Weights of a small transformer language model: biases, 125M tokens.
Each number is 128 + 32 x the weight over its row's rms, rounded and kept within 0 to 255. Layers, rows and columns count from 0. Numbers have three digits each. The size before them is the row's rms in percent of the matrix's.

# down: layer 4 MLP down (transposed), 128x64, rms 0.237, rows 105-127, columns 0-63
# up: layer 4 MLP up, 128x64, rms 0.359, rows 106-127, columns 0-63
down105 089:104110111081139125082078100090189130099109103158158148090183151181103073058136148167173133141096152127133066107141091110124133179152114169152119139159120165174084096132182105133156118165114127
up106 092:107187091127051186121126154099119105142112107130142088081115130101163107124149147158131132118149149205151221114051146170140152107133111094141102138111105171128142096105136130125098126152075181
down106 091:113146092156124105128112111102116075127104077075113149197147169142120151160135090116096151101099110145129164091172143123152103110136100186226158134178116164099127145120086145099208120128089117
up107 095:102200107144137146166097130079103099086130142165153073143126134176070199104138156135061110120183142074083132155146138132141075076161149134150113131121105144115109120125143160057105162133160148
down107 101:145116186167089086126169114112161143121101096083112189117146122142107075157133084115180183135073155116150139127114189141132118141051114138151141113058075124159144160082138124174132099151136098
up108 088:185144151095092117145097094132161129129100101121115119164158129146166119157142144187102145123105059165093153189091094169144161091143160132131129048101162058128135120150128051160150122165128103
down108 085:084174157143169189107110115149084145143105088086116139085174102157146126093147133142152139085096128106136087106203149163120129149097161142102152124153116148068171037103147165083106147104134160
up109 104:101141120136079129057152151112112120155133139118132080142102062159114124162096156120144086149169176187136131129112142188164169134134087177164132137176122133070140109067080159112124185114089085
down109 084:124156137111173119085108164165153120136120110144066074107149156158107127062127154091102131096089142129114095108107083130120091124140080093134174137185139191076137157183177116192116110143123187
up110 093:127151089104117153161097147121127144101128096072136152161110095114128109069081163119130091136118120163083131162127134166131219159074117103124116144162151100119190128120121133216204122097089113
down110 102:098087147144115144136163148037068116154102139108155156129124106122080139182144113159118143108170164128146178169143141158175124128146088176098129164082092148095114106135084172052083152114136096
up111 097:119124134122119084115157127175137109139171139092102118044119105085066135147124098176046138092155153119167083151155112110127187093101096101117203107158175116164121167133148142130116178124112149
down111 094:082170128111097146100107159192142145130062140134121126104178093185170177108091153155120114099185141151085169169141106118099103134078150166069133124100165073134090158132109163102105103138159091
up112 088:155195133149138089075164067112151122128118154133127085205100135094102102110169112150122160080110151109161163148082126135125152100047134109124152166126081106093117191157127074137149170152149134
down112 087:138158177124100201148158143138168148059150153153118084106144119109097132144135093159123064112132131154146147098203108089147152074186157122105157092103130107132134063147143172109142134079087086
up113 100:149104117127119086151060124127149188096130116185095143098186185138170076078144172146162069098155146061082140141167095106112127131099099165161113144105173098171141139122151118128107089130122154
down113 091:074110115091070159111137143101141109163169163144113130134113176165124104138150157169202139146140144163052140065133122140183154143110104084194131135118150154111110095131096114157104071093078095
up114 095:160145099136146109073118126136135117095147124151155123110129155110115145155161050154099171120158103079156145153073162130095140088085109133209169107166101134082128065113105156131087164180185158
down114 087:074173145108146179117165145089145160086214093121134100138123111124115078076148135183141159150172109129121142104102132121130144107144102127167125138139104069149101107132067155117042166184155120
up115 087:097160090125127123149070125118204064106131122086137120119139117153186097114130143182119107119135142168094120146124139097069177161161051115151101124141149124092148147153151121200152106163073177
down115 092:082084100159118128103182082155114133148057116097184091168164131132151126160151106112080155160140060122120121153156122139131128178190133100109138114131184140143099160166052152116087096092123154
up116 095:093111130116106062166166129128114152134095159124084071142141196144111094114147104122098110054145136173120147168127111163165107156165137102095148124170194149097125125107093154132079153064167181
down116 093:172085118164078085145131101129078118160113161088122157136062103136128123116127072173119151119150165106130131120122199176160097184130103088114140140112136047140209151115111123156101135116178125
up117 080:175127144113126127107110124145120205125073145155128147166135108159139118128146110162077140134161079141137065111108109150181133115133118137178168173088144130050076181145096066055120140129111152
down117 076:155134107098089153080129123072095121165155114165164195102158139177106079091115073161116096128147117134163162104117182154140093137069166124157167148112104156127155108110065136055113109172119129
up118 102:134107116170148158138128094151130143159131142184154085155179210123155098148162161032083089181100100104097067128113122123110156114174134135135127167128157125112100116138137122050121117109085118
down118 108:088203141084112173175092202131151127153105105103130120106180122167142129157094147195129129099111172098119131112143101069136116183113151133114108134122132120142121076111076126159052088163158107
up119 097:153090106136154122129174094171134118089125122135109131162141130102175106130141165178150042131058174174137082143084182155106147124128131092080152182145144124060135073174110142116093131104145116
down119 085:087076129116183134187133106142171163062144120132114135134095167115087158105100145152123104129122132146113136153093118116143114064143118115153140202189184109082169086176065157105088160118133148
up120 103:126117122136099224141099106113151143124177144172113109100107146122104132133161103118154129137088172197141120076095111113090157107166138137116130176109145093011096139108118114124139172125096180
down120 093:125142141121106040158113099100175107073126153141182071121144122142139103208103081129161151151118149087149161112098141087116095182112136182180142133181126148150128098103105095081127154144169116
up121 081:146109116100124099086098154143197145078119111186084080116099106100113160131148077161119181119172142118089091097171122146112095115114075196150170120149174115103155114159115172106106159145107189
down121 086:114163114164138159093052103147124109118135111162184127164129139132120121101127101056169215095119105155118108108101085178125100118124141171166150140115106164156106074149085168121153079168160084
up122 092:111123089148108144104042154139150177184109114204150151111115130078125102106141175133122100147122119162133154113075145116138163135104101090140074176113143126135199155172139088127160076149105072
down122 098:161122121101141166162140128117200088059131136091081128104133139147135141141135082086137082123127170096159085132174136117146074065143124147095136059140149175155109099194090174165161122137147104
up123 095:070122115129129073114093183137108155158136142104151090113096149152062124113154118109152161103159117115071144181109140123111143135125142150186143204131191158087116150118040081143153169156116127
down123 096:097179074110148135146127161157142060082131079112117116103094144105080130128158124119117171090154140071136204111170105126154112155181105137153146109068099110172174135159155141190124096097097147
up124 110:116138099155144084107079115100092176166084123191124054141113199128142121090104140082134120145164159099138147151095089129128209134088160141136061165100142105156133146169171126150120099153109106
down124 121:129151117095091133111154158127135148147108128188112094123142106127151163160108133141125137118218114154142102069182139059086094155177145162108108088142013108172131118153110138131123134157095117
up125 138:080079161132181169146107141111120113101176051191123135107119191143066133105092124114086127145107083098111121160121099124194154145162102093169120136135130156173099127111140094150076150166117167
down125 140:072068138143131222116130171141089143160183109128130137157134179130087111134089132057084106084110112148132144139167075099180136135160151148115159174183132127131089094096142080126099130122140133
up126 114:107198104175133146166115153098111070030125112172109122146181153110104097091097150094157178143084152130137068110123122080166162116175144102154135147126125105167098120141162133100127158177137104
down126 107:132097102084114147159138079147141125157114166096141092188149055117168185119123176118093117188150130179150179158105170113060073120108114124151107155090115120154111114145156159149094063121120117
up127 097:150181151127080185133129097172162077091153091122153087132120102139130149129115184127148112149085153121071155139103114183107120113173127128082095147176046129080194131116157110126100156151090099
down127 099:135113085105081119156107159155113165140061112114113169178100031143114105137100128099074129183145134168143152162111192154161100136101158097149142137109163092155134196088115160100131116134145092